Weights of a small GPT-style language model, trained from scratch on English Wikipedia: MLP 512 GELU, a variant of SOAP for these matrices.
Each number is 128 + 32 x the weight over its row's rms, rounded and kept within 0 to 255. Layers, rows and columns count from 0. Numbers have three digits each. The size before them is the row's rms in percent of the matrix's.

# layer 3 attention value, 128x128, rms 0.0412, rows 41-63, columns 64-127
104:127137157160098164102060125151083092134142102155118167142113080141087185150200125152141159159106123035147120160109114155084156075123057122146149124200125131102132115125166092167118133151123105
111:105110132106088091127124130089200086131115146120127080134169140135155109122027097143168095094059093195105129092066163121159097110153083140086106127111149100106111169143114160153092160144136122
085:065180155147077172108147139116086132115135117114122138164136152172119125196102106113121147040071171106133157129096062167102118110144156174152123091158209129094132117148154126147138153138153108
093:130157159085137094139081160131098208176117103145120120166080063157113123117178178131151146125145163131180151079129080068126137149132144146092172114065110083112130141164154128134155169162168129
093:135071142143137128078144196138130134097079093101132117110109138097138134123107075133148103117153151047116107120152108150144103163154071131145158097155079097143111086119152124146146095133150101
099:162121127137129086133089107146105144130081160059097090186141168111134075121143182134141182207103159194201108128113099115125156089078120119123113088199075113111156086111174113149155123090125082
092:130158120159141122147141079126155055163138082079111154162092130165101127096095106138091141116163208198128097130171147125193171116140173126120117140183122107162116078161152111133148141079097104
098:109155102131098107129100154106144129147119078068110067128150127160140166096142105130136138164168177184087070135075137081150187169073122160107172147153098111133154132080152121186074141180124115
106:124077169073146120138113126119113124174098131150128151163111132144109122126230172165178172171124093158126147165190088087081104079099116119088128082173141160102168129146133117117106180134107086
107:137100113133128150132074130171129147119146116156106170144100144129069099128151124142111092080159102096119146120124121122080213128085158079101118150162120114150157121159140107110158186196140083
100:080111128098126109098127164151144148150138165102119081127112094174128071091138142071158159116080103085143134087151152073151155175114169110130155123161101129076082143170146128043202128102122111
126:078075142108132151127129114144126090150082136167144169167150162060112122149136110194134097142085111070120139126112158155146103046140097103101108105183147155124103168160135133157104160097147076
112:143133178136150146096119179151158111108108143135145107126076129154074150059138079118077099104153141102135093131116164121129176097122049137099142142114215079111123141134163134134128124140113064
110:163120122162126192139111125062073181176097063113084155054127142129068131115161133129113142137130116214109136106145127152151140157133164162097156135065172170135158081126152076202074174138119101
101:129114159153130184183174074136116105166148119132155144146113120133109130171183127120139108119161125140162121133172096204156077192139101118073121119119094176129053100148100103159122098124139123
106:123114133158100156161147119190149150144082090110122157165124133081118154143110120158088154149192083203144125090113125098114097080106152124127109126198131083091155150146099124103156147103160164
095:086137086094133167139086147143173158125116103101122162124116121136181107156113161114149137141137134155116184145133148130168146218082196190112155150103146118128116101094120129071140129104120090
094:111147119169141096116130090027139094132134165133144142074141066071193115141114126154086123137107161087109122139159102116110133116132067108135094136122182137163102109125153132153108082216172161
091:087111083097104171169154184111084165142121160107152143054114092072201162163117135129122039128133055112133142115097124119132118149166077070176136124142111108105117128197133109089174096114151169
097:067101108079112111141115157123122123154140088143049181100124117128132158153144132133101158082121122131033118139109127185060152162149119083146101163144073114136152153088144093127125186137087113
111:129112145113137160140122209096156164147155095159136191097067185144131151100127118120108097160152109105121157153192112117163107132096161142108142114132158099106149148133150187107125075163000056
107:131076130135190135176184148155095083169216056134161171165134147172095121128165115153127070151127135105121150137104074154099109101140120105078135089152109151145088098127123102173147119124058125
104:197172191161121088183129089096124121136141175126154206129144116144165157105166119132167125191165182142168096110141101142099112108133117106083099097153134108145152138148133094098138131120092163
# layer 3 attention output (transposed), 128x128, rms 0.0514, rows 41-63, columns 64-127
102:086122096081106165120121125034129113032123115127118143173198142141146088135057149170121191091180121161060082128089137104163128152124107135093162167140115109124136160133118068073106126139115129
107:170187123130099077120100137171162164105118088112089149102062117121072129132165134126088148213166110127156191128179136079110113128082112090166130168129071134085136110109147090100162165154134123
079:122087105195120129153108123120145058075152124139122134124147135167095114143128157104123149142151112117109100136124132091042135092141094115128128211117094083093113186114138163134119139085178091
095:089095115138104198148121140161136093092136131165127187109115138067147123123095107140121113186085141117115153142125104164117139100127081112040103168169147184155078121088072100116121130086078139
086:117188176148110122172107065145111118094153137122149137191136073127159148112121125112138068158152089163175069133107164092162121146095144105157109096111187131063123130135167145123114107168135144
100:129170128141047127180141164155168089100150071187127186097063127135138102091120058132113122099136096113096143075067124147140067158157150156174133098097186133148138167184116140085114125125109168
093:135123117107099088127131192190129106125157200164113098094148160132089152138095089113121129122087067121159135093148117081058058079126139134208119115130174137133091161150123129066103166179182119
090:113134140065057135139095138176159099080116116150077119153113137125076089160113159166096169104070062131192163152164111158136124103102152121161095108115127127079110102166111121082180085101159157
099:131116114160122142130154118122117122060150132166127134067112100101115135098079085088072154125147148127099151134040108122200138149126141147095121155096126178170081145097151120114124111144134175
106:149059134165141159101185127090160140145100135125183136146127169109180120143103136159134151102083102123138123090084128129233080116164130097115172107124159148136113104088112190150140110081194170
093:196142117180197177163142152145107171108108091146095156138153140147155192120130117096176105104151147170122140172110079145108113091151076111182091157153137219135122103097121137159086167125177095
117:215155136145140100127132124065127140091144076112133120119138103149100189112084145155115143130182120165098126120122140061184114218098124115143159161078119132116082144108131128093140130206140190
110:104161091100115117177101123122145086110123139135121152120107137117179116151097145161160150146121096112142127090136149091155085116140132128127125190234122143107107118138087118106104118094161165
102:119097151106077109144076063162179082094140179186165082194117092133153085142120095142073172151063168079164150119116120120065146103121095132110153131138101121111111178120124162110162098126137157
101:089107100131121110075140130159111164073117210096135161123173130073099143095109143115115109164118129166120023160122151093073133136109119082135165121103081118095207120043131094082165124149115157
089:151140083159166122057167098129124128160180194112155153094076159127098072156125103059102130126116084052135138114094121135111106114147187138153115103079101096152083106145100109173135088148090138
093:146055174110190106131131089118080129161120152149133082080124101103140119126140052102170094116069125175141133119132074132103155089185102099154093102152145127138161108138094189177229133168133137
087:084164120176133115122149114155168118170096123119115143168083131207092092104119163122102148155132120169093097175119147155129139128074159178114164164133111121057162111139150119138163202080126119
087:117071159110154108057106101127096148121102104073092120118099140141166172092169159109157145147120143152073146216116145129149145193086114131144124179140076067123167129066138156182140128114046103
091:107125151159096193103092107131161170090098139141141107124144118155139159125147181096127128153102146128130144114164110092199116073122134130115122106123155140073143071163107131161089116121189112
109:097078097079116120181144083126113087140091142181153130149120077145111136123145148103119083142122156150141146138100157159114178135126113189077137150155137105150148113090072129183098162129162189
097:071132112145093096111141144088100129105085204109168154079122146069151174098108134081115201118111126158108137077175119112129143135122132125137139115122100086125155164063130141061070123105141146
099:056141117120126125082128144146132141144152144163113202111112183160118128115108127082108107153048113084133131179139155092123150153132192161135164102067165115129133109092197114114069110149123112
# layer 3 attention query, 128x128, rms 0.0414, rows 64-90, columns 64-127
080:084123119119128152101089106164125125164155123119127201146111165084131159088111111128116117133168062094146140164122137112137186077177143075137095098095143182137067180157108142106125085146119174
110:148144113140117062164138126134051135049118079103132158101121159086135131134158090191159146110084078110128110146146137130169092088182128138110133101081137124149094136106096145149159129077070128
080:091074134126141116094104103138103139114089163158125169189114119110122126175089115073082106111100177098103093071142119145158147125113175132130120100163126103094115093153135086136110158088087109
085:099124100162158178126095147051134123182143197192123133123151167042154068129103161127153193103131085140141163113137112125124139130109128158134104107149181155156115065116104105128105113083103152
076:127172073130102146171106173136090085147105143129108115131122080150132161078158149152155112117122123100132127153128170116086071166171167165129146084146103057143092062079114161164146132063097142
078:137099070173135095131109161102186088082113137133149123132130091101108121133138125101110128206076143171153118116178127135106101019133139134091130102108063150137170154138122104113178152094146172
080:141066190127100105095113120121064157097128092136106111112113127152162080104146134103084132085150089158122124128170191113123117161105195132060167090139117044117111170139127055140120089133155168
092:139078115089204126117109130122163136168077105175166167136055134115083093121143163110110081174153119164101153098167106139121125189114136079108117138167112052090156104124099139141091117109153198
092:083148156129117131118145113084153094092091162123140148062137078150171067163160150092144158110163064144155069150160154117121101098072175113119101075088113121221154096111161106147094169111184152
073:137146137133137132077116147154111154163170147119138152110142138092119126166124184161091159136113125173110106174172157172115146096186149145161131157107115070127119150124138152104074090129088126
081:187096126130147120128165101087103117135119130131131163075133206103127056191089132110105117118120069151146152126126078095095145116177161095091136112083107118122089096094154078107151121174198146
092:162097114119108160152119083101118147108133027140099107124060162142155072155114143115137110183115155120116146082125142225113187152093115156135160080162143096121144105121129132118075118188142186
092:127144139111113148126146143125131208122156115147115128167031101161137125119093149123103121153163173106125140162122147153132119150103154113116102151150145120089154142138118161136055093175102111
080:182092151155116152137104066112102129199160160123164097161139168155138162130155107166108119141076117156121146122108114159141150138189117164161137147092173169097143166104111133193159097096103180
083:101144108140144117090111163080101128169142140111091143079118205116141090149057099147166122106128083136183110147136177145126094136129101108150098143019151130072148130129168104162128111087093114
096:128149116167146165126050164140120112061138125113133123106094055103120125123115117119106155127112125081179157128128117062120122090116080112129057140128172146150105151121158051119153102142123107
099:118084175087167157141125079084168089125146090120147138205142137122123147180086113173128081168112134092125154052089084137189117171090106179144084119137166135137098107157177103101137116139160153
082:099097116109161103132124108087107115119146115091105062212120138141163191122056133157153108055171106131157077113146112144147124120126118108152156156097129160087093075141092119183097180154122158
088:106094161152146181122156131104151171113131156074125129190150081128111137080064215175145118149141114147143114135118142127148165143105111140164138134153155073090100110136103124123048124131166113
093:052117121116148150132146082126132106185115086172098159147153147102131120131127108103200098120125152174129099131118090188180170110120143095121117111168134131093107099137161209108029153146142159
084:126136144204160130139153152159084152145143064088147158058116137116114119116161088203130158113143117119092126082101138097115088141124088193209117094135155178123196103149141105146188107096138082
071:111145118067127145084119117144136085104127146069221098146169134134171115116127136139154153131080174168080115159112122127104153053118125124150108141110083138118161122131157074080153176125078140
092:154125153125151174079152115130149186135088118151112158161063121207146176157141135155158039199127163145129116112112090163098092169125101148136083163157094108163162157103120152110128155144156106
090:142132104131086141092156124149128053111077108105146171174082121132156112108100145202169130151115107121137138123061139124064132110115129155138035189111117170121127122170140148131093118127187109
085:080106167157124136089104073131134148133074116074181118155106122119147128110144152121150095129126163124147180162093098169112152154127085096106086116192136150066138114153179162160080160135134136
068:096101100153159153136190181150086116153134187154114152085163094151168116162107122152155089168091130117152114134123055185138142109127119120093130086145159055140084139161107165163072105168181118
089:151118081042090194128133142143172146133128127138128155097125111129086132091102115142109168104161098181089159112103138125107161163045147153137144184148139139115159134077154089128128121115208115
# layer 3 attention key, 128x128, rms 0.0414, rows 64-90, columns 64-127
077:125102145082188158101152131140178176139088156108166164146073144136126110117156176128122112123121135134079196072083120173126111184104119113098043109163108113098157110105183104155130114135117105
099:115090146095063149077108143110123113170126169144134102096175139111125126109178149138141152082107138101173164087117126132086114079130091074142023135094123180142116164123165069152142120096142114
079:198156142121145101118161134147144126155239142061060089123126076156131113104116063143123063129082134132160137136087122111140086126196106156053121111144065127185088115132118074076198089111147154
080:166149125066148206121131160134101134090139098114151160166111096144152111116110133152176127148088169118048108138155193133157136166150171143110166105092152076125144164108121087049102126206171144
074:109126204138079144077116192115102108094144124139149122098159072144129120141105156148146077133090123149101122113142191116134129135141175096113093178135183127138183173129156092133089048116168134
074:117111130145103117160114053104073114179130137162104124112149169101160135041107121144093137096135092111129188123064133098129143126112129174138122143137204073135128104141159136141116054133104102
077:118114107113105117174142107146132128125153158104085072141145116169104111159169167149067170117129077100103120133146140053134129154173110149108143086167098127097128119108129167106171134087130095
086:115140158148099146139179148143070086179112111147095104112148128172148101150081162086121134151165210106114160091131134135191162154164161117086142078130169127148125150141150155097158111176123196
087:113154154130133152110093125137107092090111076118152145125054094192109192125050113094090094130126098139111140120121208057104160122099116175113142128170128119097147131129157112131166139129160166
077:110119068127100102134173174090114133093101181139133158142167051097190097131129092090168165175151158164140109104135076157109118088168157156105180135142106064120112125122164136100115172124130192
084:096130135176129110097102097134096068090101136135130185168137137076114163180157113099137104141176099095104109113143137066158139146113152170084152083115144100138166111102124132137134164096128120
095:151143189160150120167143115111075133111128138173070131109125173137156127163161125143124131069151148136126040148158128092169099097145181146094163133182162094150086084104084160115151154106110108
094:159150158101130155164131090104087173106076063119080112113133133135113099157201096086108140080095090144152096104153090114167139106170221100100182108157084117161090103143084142072108210158155133
078:131100064113068147066120147115137125110083144077168097151137110136124180148096125168102117136097189144173161146115121145127099140092065164086130170148135142101121063188104145135087181148132117
081:122093142145066184100163124093159174119134135099084167088066186109050160106161131080097171124094211169145154111103147132108138174103109125141093146156143168156135092114137118171165187150141182
095:156138146102133186089168091115156125140114133147135164142135139180146161182129107141114077160101102134126157078082104129106134132124136107163105142137139080202158150057196095122030112183136131
094:154090151157116157116171153186100130105117131112096111152092184157159093149098139134097095137148155095142077112115083143183116121135119136101214096146135082166093152161097216076161156096144166
070:167164096096083176173144094146172159101126119078162133091156082141109143107062111097124173111118150153170134142123095120107166115082130110140107139122107173113134144102123116160101163122144106
086:151168094180162139119135178185118119116105148145104148148101138099119091146106156116129198128047126149074124116170088123076115151110132081091159126133090132111040136113131153148165202115104176
081:162119130121145122154129134182104112114086105106113184128088152080145108123077169146169169097123155106135110142120114132185119138167146142076153104184108183093130076165069108067156130131115146
083:085105081131108173104076127131148100138118132129159162143158195176138128148129143138154099130162136101181108123130113105133081149054099175113101140127173143128086132169188078166091113175171128
062:133141094115131155155130146100121082153168126146120177062154180138146113129131095117143152133106090112164158114097128162133135127125180091071132145106116148100125135094168146116105166152112100
088:135149118141125107195157120169090144130092079157118109101141152111144138209103082109092127117169176132125095106091090086153181112116151133110200107133155146094094059157065187107126180171120193
089:101076181141171173132084124135122120168120159133152168129111145140102132197134135105132111144173142117122177096138112187155125100070090158109151139199119095095117143102107178126146187139183155
081:118120144096154099156176174130115151163086128198098132164096163187116155153084148106166115097147142097166121179120065113176140144111121166101122149096116119180138128161136196151097192194155063
072:199118170137156122156104177132043141109093080126114100126068182164195129141164173105131172118095158107090136169112136140110110115122128090088147138144121104108102109186066145169098138103062167
095:145093135134098156092122130117112065146116141112127161157131117168109137196164182104105053166117156112148139073131054118125153154151148130097139100130151113066111105127111148100128097165123074